{"n_kv_head": 12, "d_mlp": 2048, "norm": "rmsnorm", "norm_place": "pre", "rope_base": 404000.0, "qk_norm": true, "init_std_o": 0.0153, "optimizer": "cautious_adamw", "lr": 0.000942, "beta2": 0.99, "lr_head": 0.00916, "final_lr_fraction": 0.0}
Each number is 128 + 24 x the weight over the matrix's rms, rounded and kept within 0 to 255. Layers, rows and columns count from 0. Numbers have three digits each.

# layer 4 attention value, 768x512, rms 0.0304, rows 431-447, columns 256-383
087137148130137093147178126077124130156097127128144113125107111130131092114174137153164146155122089116174129112147140136112150153143185081092163160086112148135077081191087143131080145122106145133095115157140123102136146105162150141113148142098134133099196131111072142085098132115165104145117129129060115158123124150102086117133134125130128118123120134152155150135155107115089149149126
200136163153123164135142155148117122137116120142137119124110124123154127149127190112152145149150169142090166128089129100116140119126133135100093117150113143117115154105128113123113120123159137110106151157141109123112125099131129128114140144128145136121090167140143124112115131132136142134108164103142115131107144127121133132165111155115155161151099105100142146118149116129111123122141
143164145108135150133083145071103106166133094140144149138103128130098119066158127102117096107106113102148128141153118150134124128114141107146128130110105129084132129127094131146092137106131135109129154115115146095107121114100199127148146094094141150155171161140126107112100150143087132154128090115083122116118130140129112107124098143122123125119090142087051156111083113133091128125124
141129130134121097133106085132120154179118115101107106126116076101132097087134125111167158193100142118166103129172148105128118148095120081114070098127161132125139145139160123127136119131140131139143135141100096095113121092111123129148127160128065128135108102117142135098145137127124137161120115115156131135157136065157147142140113150152098098121140134133142147127129098133119169100128
127122109139119191120144116131139098128113090136135143132153086092089133130152140104097139105121144152077134138101142124123147094144118125115147142137167151192149108113117124118116122090104124125113135148146142115138116113127148115112137178155124103126132138115056136099121132141139111190142113139103123155101120116079140104125109100089121120135131145092119164131157141117171160147125
067096119119115124117118085094133120127147108115129118116108103111138132070135099125159120145130132150119094150114138103141090159168105104120120158150110150133133154127090114116133136142158112152154146161141153142117148121134111136158123114152136120151108131117130127138138144105078118194130151111107141168127154112135124166142114127145157127127156105166128139179122117135109156139113
107114130154110103102154074124118123139116100160095155148102149142132096101089139106100125098108128098161109135120095100117111123132107074163099117099111116096117152089144147128143116111136179113140142109169147116136141111126129143127115117129109145108149133125157157131105128134115150131130142125098138112140158115148135134117137133140121076108120144136133136115100101083122109117114
121107177143154147120107144107146111200106142161172159135119193101135109137147171141127088143163133143148172116130136109113135097151196120127117125115111148124128124128091126141124171097105145140096195146139082124140131117119116099143097143165075144119177104116119093119139127138204071085137167140148143149134126162161146113178131091105114146084135102136084133113161126108155127126126
075132183076101051134077186104163123124145153131113123124111136154149138160145165142130118141117086139175129153157165139176182117136123120165148161177199151085085093130184132111166117138150140130075144134094176119146155159133128163167155113104176123137161149095046111111131133116159138105103090135147124130170105135131105121128123139177129182122091148143121132152141144193153129186132
142123116108155173133129159088144135138107144067090137102171080132125104131189107151140156114164182116148085140108151115108110133088121142131128158192121111109135157147104131125123158077104047163121130161130141141124164134135138105162144142120119108165114116114095120133154104144119144148128157181107098115146132135139121116117122148117081152131113096153135147114093109143112139109115
112132121128092080115144154094105148137115112151090145151101176128121133116118131113115100154120143167132126131121124074168131144135170108220116170170191153153119126114116118129143112080177152105098125153108134096137150123143109168168158148129149116128174136123114158085157149139151168146151152159141150153150114167151131153116113112122120115118119142118105131145191140102140129127120
111122153124141085098142148100126152109100124134073122148122093103172193176112148169129083136194160143183145114147154126130135120117148160172095155172116114169123122152073135121108123137129166157109108121117184107137167138131146150092134112161170169117135112145109096109111161121164100111086144165055098122148177146104125109142142123115148109155110128155122115132174127134146119120124
086112097127110146126177109124093162146135053158077106091082184084150114145073105150077120120190125148132092160155120138109080136156147157149109105071127155133166100135125147134173127055171155085094136060176154141149132125083132105094046143131101083139107128146132099134182095139177107105141150134107123112112172147126149126123158081108133087116132094135171161155175115119126109121127
123130135139127170108110150116128128133142109159086106155124146141143116128159139135088124114122117132102128125104131084093124074151170100058116132100107142184144086117124135117155114150124147119140086123157166112163143124096170170153094085125151134083169108141132153116143152138082112130160139133122143138139110208154135112067124127133143074106142150120089109106143147053164110091107
135162139104136167117100094148112116090102116139103095130127118128162072124174142083129130135125092143125088121136096128117133116075128106108133065132151099150130139128138128133118128154082144182154132101109158092155084159127148125142131098148096123089115082108150125113131146122103140081150163117161148158152115157106149121132110138142149142136159133109121082148134092112138149140124
167123114150139159118137127158127121084105153125119139144145132150128144135114102170110143084160119158085139145115109142097143113098177097106195100101140106150096138113138129134114133110110136129154116118141123110134135101107107102147121119155153119112125117095117148139117125171078116123150145128132125115123124079090121134112080128130139160121112148129146156111143134101147140098141
108117152145105129119140129100105133159138101161071156117122109125149156178146181148077095108173147099201171126155113124138149088134151144159104129158101101150160135115118102133143125114122150123153111137146151120129133128131117149110097110134150148109122130098105122136148136119088160169093139080125134120141144150075127107105143111116131112132133129107093135108154117130186120155113
# layer 4 attention output (transposed), 768x512, rms 0.0237, rows 431-447, columns 256-383
111154123132175102129103160146145137080131163102133090128125081121136135159118135132130127166122185126139137114115141106114157140076144169114152141104198088123159165118120172165143096131128121144171125189123128065084108126102136134136117180154125126145070130124085151123175151121123140152132130166140113122104095098106126134114145139139106120106117119098134134151083128135122152129115
141100145145106109107098099097134110086120128124124170099144103169155139131130129168152132073150084150154097104123110158131099118151116103127152095139159133137143168124120125104153130120129158093169111125144113120191096170120099132136111138186123153107104149073077154077125105113092151106127168089100161135069081146110134068100132182095143143143119151110145118107176108091155127148135
137108106122203164157131187174115067108126133081127113164128119132108104182064118108115141073108124193122138112121128081089178115086147160126158194136179101120162116134112124096142103144150135161090081151147105162112157125122137134083104191133148145130109167141111122138109119107172160167103122186173090190138140114135153167149153088178127086126071137147168115129157095159081094141117
156152106159108132161100088154134152121106132106157157114113129117145130107088106115132097125112156205124144133151111151119134131163165118112098156167116176158145091112151111135133171130078115122098148098064198109144113108128157123078108110106111170162126149116139118113135123088164098163131111147162101133149135123138141119125150150115148082118137123126119124115150101124146090109093
180143134093148135108121161099130123130137126109152115132136118173187101120168126155147112114123125074149143078157147116151145125117131183120100119123120128111120149135127100143128116156111106114139084112135155179126122141123103160182112135118104172137108091087094085093087135105108138134133132138093131136096121151058109150094092160115153094161162175104170096121109088046170117161161
087185118156085180123104209128150186107077113161100092107125154116135130131117141133116124122171161134139136145103128127161147185189101119141073114099135176146142096117098111148120187137128156120083137113098109118106100098158177120114120130103166135114126140163138191175160103149132100095172116124139189097191175114096081098125108140137140100094100140114100149131112156110129134126116
151132105145112153156156133127140165121094132115144176101137150118067148108088132129076109142144135135134147134113132105127110094147167114084132214117134114147153103136106113094101160138146140129073151125110092108136170148130175093104101098114117141175122106185122119140139140125134151143134083136156115146141152160136129120166135122138125135114122107126168131149122139158110082105134
130171115104134172125133112108143137103134117160115109127100161101109112148124141109120139146160139095147145134101099133107127126141113155086146117146167134139134106109114043114100092163126145073105123148050160179192102172198122151149112137136154185129149186101135052096125175101131164137148152087152106105057145165112100141141101162122145115117132143097153140062114155058158109136137
147107127117129125155128137107105055108138126108119142138107116112141154141139114185173154119112155080115131106142136129150147146136139130153146041168120095113131172130159151141120100116130131114144135121187081118086146093112111139124147147135112155149083162141192151141196169157143088137115150128125138149125083076151134165093141121185110131093101083167098149161170160120070110155153
132169161158134097104121092120175133121129115169148117137135130138109108129130140097144113079135094105130135140163128128113138118153149155087102086115095134118164145119139088143138102134131097147084146168131148136108116149142107115152135112134132139095142116150082148099125101117082097088141143126143145078089120122148080143107129174129108152108171165098147138170080131153143170108150
108123114124137137096110124165115131077158167138172144112123135152150182107134122135123153097159144107146143149153148167137102149140155131102131020135177111137124130111143119089157144090124110147134143123091118146133170159116126155180147146158140132144081177148090080074191154137163102200083153058078112168131135167113141124137100117165132119088141163116127155139129181104114106138121
107153124106142111121141168139109143112134176135124145112117114074125125141109154113143151153151113100173122131179151144081121131124118100057114090093105128170157148118154145150107090109089132105140103120166107102135137108087144158234154157155149102149158136139118121114146134092118130093113139119077121114118117128135095102108141091130105139141155177114171181142114168133135168118168
095166138088122168140176115072139121136091112140145144144126150125121126118203152091122124195146158135077150141120116102116131145158167124100108200117082147155192079170109112133153112155118115131134140135126086143136127103129122135143098119107122118136144142156116090088116143125118158072144104081175125145122105179083117131092101175092114139099156111122115117141099125128150156118132
130137138082205145135115158136106099116123138112159134154107097133117162148074123163127138142149118096113158120146113114180139148073105116109171147110147147121151158173139127087116130141175127146124085115117112144154150151123121172146117170116116109143122128091110131143124173152137151167116096143147126117131104124119138090157137118176137129094093117126142110162148131107133113136128
113086160186179117115093121130089119099108084094182202127120114098075145133072140173147162122127121179100111074182141125151066088061103125113084201101099149159069152098116101109165224140161126117156093105088126064103148096102129092140098160057136116081196136122164157156077172106139094063104169208175114096129060085148126148145219096098126079165125100121083128175139100121097082179147
110089153135138148079102144165096102145117083098108149142111111143154106131113064100138118109133065105161105109167113128129110100143090155180137129158091089135074153116119132105103121132119126114114108132149082176141148118087118099092119125111106150075190098093150145128111135073156110120122155164108142129115172151135100131127131113157126113145108158096096113118139125123146133188187
147139114071115123087121153118118072126165134152139139136076111079184157163091086118080164107157129106128153080141151110128150103119152128079154146157154114134107139169138146100113124137164141125102120129100128120152134120128134163177120148138077137102132143121140113140160184126139105153118102085150082087098069135117193150138170086162157125069120143142144179132139113120085112116108
# layer 4 attention query, 768x512, rms 0.0364, rows 448-485, columns 256-383
156134093107123166139138107142159134141137114099129128167107095126131101127185110110138133102103173149139126118082113123126077147106143080111116110162113101146114142133127107108139140116149132096117112096136104075124169155159151126160174104153108137162123129162127097123145131134174141093154129094103099080113146152172122188097120132126113174148107116123151125141135117131112096090136
127132151129091153135093079136162115127167112127109145117113111148138149142131149097170108099092122102134129107114109122120070119108146115145100101126162137117106160157135140112077148109126149118109139129156126099134140118131151135120153128135118115110137125119101129117149113148143145101155090085147121152125117140121109120136116113122127132138108120089148103116196117125117103122117
151160142139069197154087108107188126170134115131163158145107139164161100099130201109182109130110136107151153116145113112159106102167125116164065140083130134124120154136137149122100153148175093143128133115107139104098142078117158115159101119147061114125115161144115166132116104094134139099184103134146127119133141134169135146083100132109118093123116124132141133130144104160135128135131
137123149119140102162138137125105117135114146170128183129156137125124140121121150107114171159148113114157157104147133158124166104147109137137150172104186170149124166130135152155124134149112130131130119185100135149136100136172133128121112172113129098104180129128144139096135182105069131143125130133129170153130143102100094112151142102165130098137108066113128124140112125124149151119131
101140105126155165148124131136129142155119120119130142120112109107134117124158125131139102127138123063162112149136096134116102138108121126125136144152102136149156124143097146123115123065122135115163154157133152122140143146146130136086119134138123068146109128125114103114109144128121156120130143142125107137117129158092103103158152093114102110137143117102115140124117106143147171136131
150126126126149153125117164137109105111103097136187102092185072095160134099154149117084162144121147099162147123102095145107148134123141125119072167139198127153096157136159122126126157125151134075137134093153135113118134146167110123101130151106117181145153108092083144134133125136135122115130115106124151139143087125073161128151121113118090112134092127129090127150118140177126139109116
134120118106127154142141135130134090144105120130128152128121101133096179115123137124126129130130111124133133149092112079129108141125113115126096103099128116125141124165139116140120105120118126144101148135130109112162162149120125118119124157133116115183129107143138116118160123157127163132146103071126114162123088136121126112143100121157114113120131123162102149158129133165104111118153
086100138091073153149141129121122156151125130101134152131091135146131109098096170123163123118104128109140130132164105133156145101114149113153083148139096128099117144117127120112083116122122129147120143107139168103117120110136138116138096177109087139148104138134136141115102103117125122115160131134094128145123097148152167128136110145098138107115099117164126107078105109146090131150143
132160166141158117093114151137125100090150143159131095145166150156120127190119145114131114119145097150121140147110163147128095136098095143120178111144119135140136097110147131115125172166122136103116132143102135147107156124146142168117157088130180126059157146123103112141126147109100105141142145119126146096138174147117098128093114134144090125146151133096167115175151144085167133125100
175140128133104131111140150100137128136143139097107110101154141099104122112103140147135130111113088128112178144146093134157107111120138120090127099104112163119139149111105124108127152151140127145136138132116146137145117111202123144105122122111105106092157107167120148072098106106106127140139155142099172113173147141106117114131132125152151099122127155149141117132100136102126121159103
083158121135117111152115166164165110147112143117114122131111113135127183134127158153172165073108165109111143122121124140154113127078078090134126137148124125074156156159096154117093133124102143158123111176113180136136129144170120111099144175100144100107120121154171091111112122139125137126162109132141131154127112117144121112123134108126137132113116102145086094124130152169152097124169
091115124115106096121141135116125109121111096075098126136135125109117186125109102101136125105142152105160128119088108130076152138138151144185106115124141124104124181128135129187102094102114125108166108125147111095113125106113099121103131159133129130171107097073142097151141131158133156104091129124137099149125093169113110116165127100123158112130158122117115090135158119125119120130168
168132137152147136129136086085093139130118134139152107104143118132145121125146120099078126136117064158124128161158134109152131144120177136112148085128123126184141092127168106103162152152173153111130161112107121148145106128111150135115126110095104127115149157134103152126124086116157130137113127139116155101125151129141151117142113105175099109131138141119131152140139119119110150102085
127146115117134129126158126126122126130138161131133148137132122146134114162144123136124123144174147157100128117149154124146127102132108120130143122092122134132135108095147102114117144141139134152108130146148140120125110127115151129173129079148110118103137157143129130123135138101123090100133109114124133107111138116121123131109117131114140154112124134125140137126117131129136118142118
100142146143098136130141121116144110113136143127089111142144151144106119155152118119160142108107135168092137147158117148145093140101080110106110118114102131121167098120123153127101155078121147202131129157118119125113116137196156126135170107123129088113105144124137125144117142107117094114148109127136100151105154116131108135117119120114136117128141122124120083129157122127158105194123
120104153122170086120130127129133154132107176102143135145114148143094090132134124125134122123124117140116151122109128136178152088110112113105133140093119109117107135099115123098129060146125127118128132133145120153177129072106119143118129117152116122106130152104116179100117120152155111103073116107128135143102132132099095111132138128104191145115120119154131122158142092140111118118130
100158137141145105098104110108113129124134122127145110131105141144166102160176127119112132159168107113146119116170173114121146132132138126138148123110123117139125114116142138110145132135152150124128162104144137120123108155068147130133150095129137135128129149147090112174149127118151138162105140131131113089131143153148185121133126115126128120137108135140090134122096108103087137098091
153129101127135089097166108132172142126152112115074124130153132121143106116112129125138109131115142130114108135159127149150104124124127131121105097119106119198109124153123149131168109121167097119134116116122146118113170073114117149152151109161130120114113131131152158127144146102128132115102099148174124124091149104137103145124136109124150122137126126160142127154125136139133112125136
160099079120144106157131148141133174117110117137126180129125130154138100149147143137145119105142154138087086081158138171116131132126114118111132122133096120106128141127118130148158116126155122160107112102133134093142142178121120107178117111136134108136081149158145157152133095135154120128131131107145067075121154139133159154146109132084152131141098135150152133100124133110125120169154
094170144144131123149122124114152120128132176145129082154138159161140075129145120164115105141139124098079101134149149124158088102125089136148128130148136150113137107116081123116098157096127199173137166174127158146147131129140152122111151145120172127070154185104117089129139155120124116126118096143136123154120133140144136138102131110119139108122156111090126076168147164126147068101149
139119147124128163134093164143109140143130156139139147157112122153124133120126111134106125138146125142134187118129123117142154085145132099125119148106156165084124090137127103133122138144142179147096142141133145143126106151151150108136096127102117148137169125146124103111132147134161117103114108113115133145153126152090180160148144125128119131125127132096135135094117139114086119130127
139133121123134155117147160150167111144168131132109104114140130127107140137109133140166129143116161127143134139095128131136118112124100120141122157135144130075114143108143112135114163147082153171135146144119125138132139109158123129125130161119163123085154103146146131083120176157101114142119128138141162167145107115138087149151161144118117151112142140084140146131145143156143102118148
141089096066160067186203158119132145111101138135126117144128076119157169104088122184138165169152133126151139076118104181138173128154149118136098158130130154118111156132130075151183081137127166142114093120189121069103119163140053165099095119130124085117099086121158097137135179133117102093092098193103105136180104120030098179126124141086183107165126120144120161146097119153192125133176
081131125142091125099152089175116150102117078046073108100142147119169151109091123123130124132146121132129091130078148123121143161123116114144095097082126147193125148147116167130143123114181109061157104128155126080128145073095156166128111126138117140133151156129130097122134152093133134122083149132142161099111170139171145144135124120159130111069144145110154120170120111146130136066125
121114124141134153117127104118092114125108145170173147149112116144118104139142101086080132152153094155104146115146154089132173121157143107121156126088152110125126093124166119115128132153169152133082137120131125123118123157099165104139134119100117149159140166129111138128133107104164134123119130080112142086118134135127194139130121122134107125131103149145135131118122114097067147145095
128136171158116148081124153134091087115170100094107111106125114146125151136110137089135112132081082149173146140092152095123146157145093132145113114144123118107105112119158159118071128156113104104141122098132132115106148106123184154154158127105146157150171123138120107070114117108150155165120159115148152086109141120146140137131131131170114159086121161130163144133125143126057153084105
150127136146128175082172085113135115094144133148123128124147114088111129136118118087108127164135098125131150149127134100132118083176134141135152099125141116188127132167151134114139157149180136112150148147107104158122152078090141163133137123105130129133161156132111153129138142114115111129097135131149150160109170134138132130125131129161122147097120170126173133132177102106128134088126
093182146177099173082120101144157134107165099084097102112150136127133112136103159116127087129096117096147100153127161102109093175115063135140130114152108101159138111144121183123086160139142101103159133130138159100109170105126167174140158117170162149128150139151118124101104144067118132149128154138166169125061180139184100104100129151174106136086139144113160113141155145112095132076104
117075122057140060192176175125138147090105149134088142169115127120151155112109138203147165132146165138133143061125082198152163126121144109135119137145138137085132161106106068152174079129118172174120098167166120113132099130128055139100103137134132103099100124130158134137128149160100093108115100150129100153202081142052113173142148126060213109155124111160128154154117120119205117179186
134149138129142099109151101083149110107128129133116109135145113147136120146111130104122138139143125126092101141099114123144080142128107149143156101144085076204097156136124128125139144119132100108150142136152098157146147102088116143128137114157133098089116118116123135125144150118118130120119115143144118100108140103149106137098131142133133139122114114165162113157149131135144136130120
173105135100093143111165118130155129127168132176102155138168114145092158141126126074149106113099134143132134129130129121165128080165090126124149128128108113116116118134138130121113150144122121117096121116121148129112148132160146140153133113136131108115163127117136151091115161134117122121110135112153107163080155136120090147133109157108154192119116142147195150119139145162153126114115
097173126174110201053120028148107100109167107080145085066153149143111118135113131042097089179067106101151106166098161106107113115146105159169115111103125105198071098113121196101116210165157127053141133121108118116122153079114200146127156087129112179124199146137115134117110155077109150157124144141156192091040171078211185102136082135224052143062118171064137097143147109141053147053050
117102122103155179127163140140092137112109146081139089117120136081073124100158088155088138140144108139120101149116149104136110109124134135153128130131098120131078107159132112126160144146155132075094160144120129134142124137130114089148143122143130178176126151110130097098114132148154123103128124103109129110120152137108166160165120143130120174145138131136120107153125098171101122135129
160163099131149144139125147137120119142081109132123103141118115115106099121184098154140139147134149140126141110108111135146127143114124091078114158152088105186131129151112115126183133106109154097173129122124127102105142110130096111111115104142120157124106136118117171112146129101114102121112136146133107106147129119113164150131137140120118139144160133119116144118123084145153098117134
106123158129119154145127091123114155134099120107160125097134102087121131122141126114124118113122109100112096132112105110139105133111162120115152079121116104116114134139099141104121136130106095125063128100144125104128175143109129105139109127127084147168091127102118114144140118187134127130104121112043146118110124149083149131167097135120117132113105152132135131111137126143123145131160
104128160120086183157116153136148162153157135099149160117107182136097119120111139144165132110118126129120144117132108103173120136119106115098097134076110125119130164131103120130082149131125092176121090125128109140124121092125139119176109140142070101163069139142142158134119103136145144106162092130122136134131132092150129136115133137126143111102130127143164132084139112149131109148129
135124153131159118122150129118101145128130153126107125083115094092141189146065145106128129069106086113135139139154109140116114133085130153159110105110131137103130144125126166094089142108117146163119114117132128143105138126149093135088113163085123129138129157097137132121099107144092154133146115095104125138144107147109082122147171133113137102116112102117127118145151132124141151163144
101137114145140076126144177142108134114128163151116134113129136140122151122082131090105142124141123139134122145143135170127140104094122148122126152154141162141132130085118125130162118123109104116136125152132118163138120137162097148107125156109154125094145132090142107102089160108103142157100166136102119140122131130060072100120129095139155136135134098147084081155110114102116178152133
# layer 4 attention key, 768x512, rms 0.0345, rows 448-484, columns 256-383
135125119101135186149087116130191106130121135155100142114099137133124124132124158138110206124121124146148111132090118142096115138135105118155130156119133109129098128173132117128125157148120100135088115114115125165123133156088137110131145154138137133166111145131132110132145149149094146120061103121092135106151103142133111127129144129140122111133116145101184128133154109143131113104142
130132110095122141120118120120143144126158138144111103133133088115139153145140118143130135153161145148131107119117122120123119134122126118140160144132143132154122126177123108140140144123141109154133157116131109116118150135129107139127123109108161102128090126175164118113148104145102120098086119160114085139145137100149107110122133112112154115119124136135138110131130115157164130103150
155122161129103160103118120121165166140163142114098124157157125130147137115114141116141139157140111138160151146111111114132117109130117139165080131118135120140086139139144128135110131182101140134115109135131128128099157170089148124137151108131115129167133114100125112109135131179125142088139092133099147123173124118128131115100131135101150133152124098114169098115119114172140105123118
115112117145107121090131127105134130131146117124123125148174109097139170136145108147130114141138132098144130125170109133116121193100099114138140133201135138152131136130169157110183101116093126147161129126129155153116148132132090170111127127141168149124125123138086132114134145155129084153075122146130099133107107117102143094150123113116107135098153136075157099125150129125146138141132
128138172115121175134148126173106153108115156103133175146110104110100133139115117160092135128147110126097141142111151111173114148121136141123082120083161115135122147083128122106128115133093095114118132140155146116131107139131122122141121131141098117115164126147124115109123153150132114138136096111128173131120114104099118125144159136147131119100133118141159139116132129135128082130125
083087139133108115136118143143159075153118086070182158075108134106169154138085135130153099150172130108116120138104124113158114139118148144154154092139128116154129143178148153169145128104130121157145111157164156105100177126119130153147092087144168102110098145073109113153160165155104095142160107103101103167132118103140139103131103143145117123091149101131163091130154161085136150164128
148108134119123186158151099132099167123138105132120132120103097127129163129087130098103139109149125144134122129121133136146134177083170129121144112136149127130100107187133115133128145077143127152170127168151091174088147109115167117149110134124142107129106167134161100149137108158107113144130115171134177177145130130175162115148096112085125125098098120133155179129188120152142140112120
157144116157161122185138147133147110140101136185133136161088111147153094154138145143116183100108125123133086111111135109108128126132137104132122090159144131115185154111085132141131115100153155095104134113098102076140109138143133099168115142086106097098101125131118148128125104119149118110156146107152107130093151125135124120093095109116098085155110098140080124114086152133104105096100
170151123141103124069083150140150106118111111089104142111195141094105154126102115138108132133126154121142159156170134122146107127108128159153124116133118120098112121089127157114108140130084122137115107117083121155096141140104129149090143128152153143195137127139137124113112154127101116135093135134109135125160126115082098116149148109153113143109148171124120110122108134135195142095112
143159121152132137095141119122149127117164132132108117101163171111109115143150170140106137147060133112127102162128132134128132112129129091100128113114148137118169126077104160086134211139139147140124154137090083120065146113150144132065111143125122120114117115151124111108091130084106131127099163136119132141081195120144125115121126135168100122097164148129097135130108142105158095097097
139089101087137152103158130149140110119140120164154154158126131140139125104105123124171170060097158147144089120096168143121160079121122142113115120112105127121128151095097085146107101171104124119092105116120131124167126182092122119155134135136075097084127127137164172129138123134135115069102134079119124123151177134153124125137090131103172143175115165105132125136116123156135129085134
096067137075100123191126099142094111121104123102136174140113110109158120117089113124154124097127122145123109118115127170136138136102152137168118116100150090128100169144108053157124095157120146124136131123160106138166142089093120114145110173148116120109112114132118156131126091198124135127147127134137125106178131121139120119137120128082143133141111107120191148121170100164122112117174
119163130149097129067135132140092138129155146126073112124197131122108122134138132135085134158099117132149111193140133124139124101108153145124126128138130134146161101132104137105128169118111090147135167180107121135086138124184170144120133161122092152102133137110082088097108142101127117139136197117131130178129126135129145112133159138158108122113164157132135116120152132142133134144108
139131132114119132109097136132153108127129128131117106117107089142103142114160138111157113150098139128110142146115111162148107126097072167138150113111109124127105147109128123095099128181110108135110090125117152200138127154141139122132152116124132130116151108144152118112112145118118110106113087116091164097146126086092143127104108126117150141083124142137117105136105147107113119138147
157168123113150112072119152150139123128145154137139130123153127137085133130127154077112119150107132148115137196141122119120142128113103149156083126133097149134115139088149174109120161148131111120137118145106110141125116118115131140120133124093105093137141082150122150114063140116125124065110140148124129122118133096120125121091131129147131137075153170140113084124109145108137105108114
108094123124126094152132126143114132124091160127113137133106122157133092119166108144108153168066128145139134103138119158135128126139163105114132115092144127093119154121164091102132088111122148113142135107134125157117105161122093133157132135134139121128118130121171123116142131125143142112141114118104133148132116160126140175145120113119135134143143114132123153151094115107098124143152
110135141157122123132119150097100134140203124128104116122109119139140157134154127134101111109113115098119119103147152120123144137116119118124151149137128099106088114124126120120092140133106112132193164176125125110141138138126158112134136117122124166107147142113098102135097147099108119172122127087111119071105116160134117138131126160152106149123119134128142124088122120113095101155124
094145153129124142144112134139141162104130132103104112111144145129131135087125131118105149154086159129118080160115112127144101145149104149146124077106134114102114168108125127092108133127123078130122115101138114147092126124132165129138131154126104115166094158156072149115130132141134148161131098099114139119125117129105126134120151150136122128102149111152170114133158115143106113140102
143099157058125085177109163147169102124074134128108152166117133118187101088143144151154118126136164110102120104124131123112096132137124153137147115126135115148111178132134110120136116126123140129101120061136160126159112140119091127146145124134143132187113145111121075143162149143121149128158104110122120135155107107110119166139118126100148129177128093108119131138126134135112117114148
156107127086104115119121150138144118135149125154143135154140144154084104109124118083106105155111165133139181166152099109125123156157119172167063162109109160084053131152139111147130135111073111128102120118124133116157114130124122137173125148138154096166134095102139091138080148137123156115134117062099127132160076135085089110120157120096109138137114126126103121129095158146110109214146
113104131119104129075142176127132108136104157173136125151092146130116080140137157145116124112179078112128211108125121148135149099149130121134079194130138143183161092125151092146157115144135153106127147175121156149151115094130111164137116130133123169095204100101093119107139170131155091106110117166132163154186115159128154107102127083135137130122124146119044116117103157133165119127131
164119133142150111080134140123105080126142113143126088107128140093098165121149134106172146134168099157143161150094105128123100116131139090180132149125118134152117141146106124147135136146093126117158094161118116138107129087134125143161125110134153135107177136110149053117162160171082136095141143115124153168143105117154147138069136124145161132095115133143089124106121133152183160143129
117108131104117118145135113127126128104075123115128138146120130133152117114110140142115131137105144128134142115108152137140149131132130130132135116107143117145110166096130096100134069122137146103134134089138137111140102132122124133144130125108117140132124146119082166101136096150129114143133123148132117130150140135092155146150117131139114118118108126134141134150112086145112183088129
102115157140117159101127115117092131132139116097129103104172131099132104137098154078126162121082110163135116139129122122144125097103086136123139118115165123124140097113073115090087169153122102138123145134142107131099152102109160103123115149137081121088119140113082158092091132111108115134105124074141138130118180139157127093132140162124142129126115135132218142102145098117099123112125
135099140124101093133131161135159095127128169134136138133116126112131133145146141102150132113130088099119151093143086130144119092124120130117128162142133119168143136146127124104157116150110129101112083161138171140141124121154106148140119129133148149080167100097094094123112161116096128108136106138114129138169116113132131161102139113162149153112161131121112099121085179124127118143139
059183137202115162064139102122048130111161155098124102053133120085127157186120160096098139104116080105141096169125126118123126130148131117129150136114137126164149097116103152082135153154102120098115117147115115138100168093114199150125127133128111122046186137167091125145118133097066138101123147156127148161103162073165142127093120181215101150063135150144145123115149127102129184062135
062165138141100109119140139138119134113197136110110122117136116173127163122135146110127101111108154113128128162127163168135148128088102141174151084090093146100124075096100146115116160125113146133149175162136081132087149094142163164100118136141120114097126139184072127089100147110111096142130157124139140142116126127127108116122124136159118129074132147143177136134138167112138141119137
071172142172131158099145134117112151117192136092127102078167116135108156135119152100077144126121126107134077167132127106131103160143085123125173105106117143127147088120104163116099166134112107150134120114125091128104162098122182131101128146151129082091132123157116144124076107086124138139136113115137131100088155084154079084102134165170125136097140133128186127118164104116102125152130
109132128106121126153111111157103137114113139122138116131115113121149101128090140135124131136094135133151147136120140120133145150127165112140113103100128117121110142117145106085133059137138142113114127097138143128112106134127138131133108121110107122138130149130109155121125112134152102159157118130133129138140146126120129163143126138152124125123107124113143139154105106135100185121131
061109120125129122154081092134132160101140128093122134131147125138129178113102119112129113107068153161105083154112150173138146139141091113155156081101104131070124188107134137129094136144111107165122109075147133147100150166112138131145139165147124104174124119132156164144119124143135147147136121065109140109136092120126112137130133134126130131124128137158194125153157103152101152165157
101128141090125110136118120129139103099117141095131123123086122119135151122150123112104132132121150141134127143081139180152119129107120129173159130125155128102117176093141120102128149141121141129119112118108155176123107132134135152152134127138141131112166182155109089123123135156119141134143114123120161129166096107109120110091100137147143127090132138131105140131132134132138194134152
157102118146118138107135131111141120151171123106108138136143135111096151145128129114138141110122139117116117132129134142117125115081082126149140109142110140121147115132129146135128185159098118161138120146125101119125158128126097145095145107151131123121137138143145089109117142123122138127111124106121136126142128109130088107109140146119141125129146135125156120092134144117151070145136
137154132113112141166136115168131139104127119154168152143093153173114101109147143114140168115131143146155122127145139144137118150127114136111140121096112130129154131128110116106119160130128101157090086099118116137147079125134123105123103137125106152140146146144141145144147101116145140172163141076148147117121116101119098163090099127118137146170109115152120162108120143124109108127125
167120095114081158120114092122189112128154100132140169149123155161131126105143141091079110172149156088160119086141120160128100139133115158161113142135132131165100088124091108155115144175126145141099124156123121167135142135124140105149101151148106116134130115093128162148162139128122139129106117119134158128174112151127093138107106139080145116118084067102116131146149151102123070104145
113138105157098158106169119125135123108183117142128136143114108139136142152157144076109120111138107138152107151131125152106082109143087160125119133144095105128170132097109091130060132165133119115093112116147111106088129104106144098156080112136098089106098116110117106134141124136111124080158123105134160106174148139171125142103078095104151106114161076136108148129108157102133070150146
168137135097112108138122150117157139122129138167127154151137135146137156127177194117140116125152139145127112128108152127132092127099114129103130160136148120155142141103126116163110172148136125129113123134109089107121132110148140132125122116144135124135125131121144126141120175121136089120148129119111148117124155085108129147092092136123114133135112106081116164130143124152160123118116
139136120134167105094200115096086084166140085188119110104153125066124127152135136100151125120112131139105113141134153121085140189150117101110148137129119168143170111130168138125095132098153151080136167125162122096092168124089136134145133102125146129101089130140134092087151070149106125087105142121130117137110174152164161127168104090167113134116142122133159142134141096161148157092106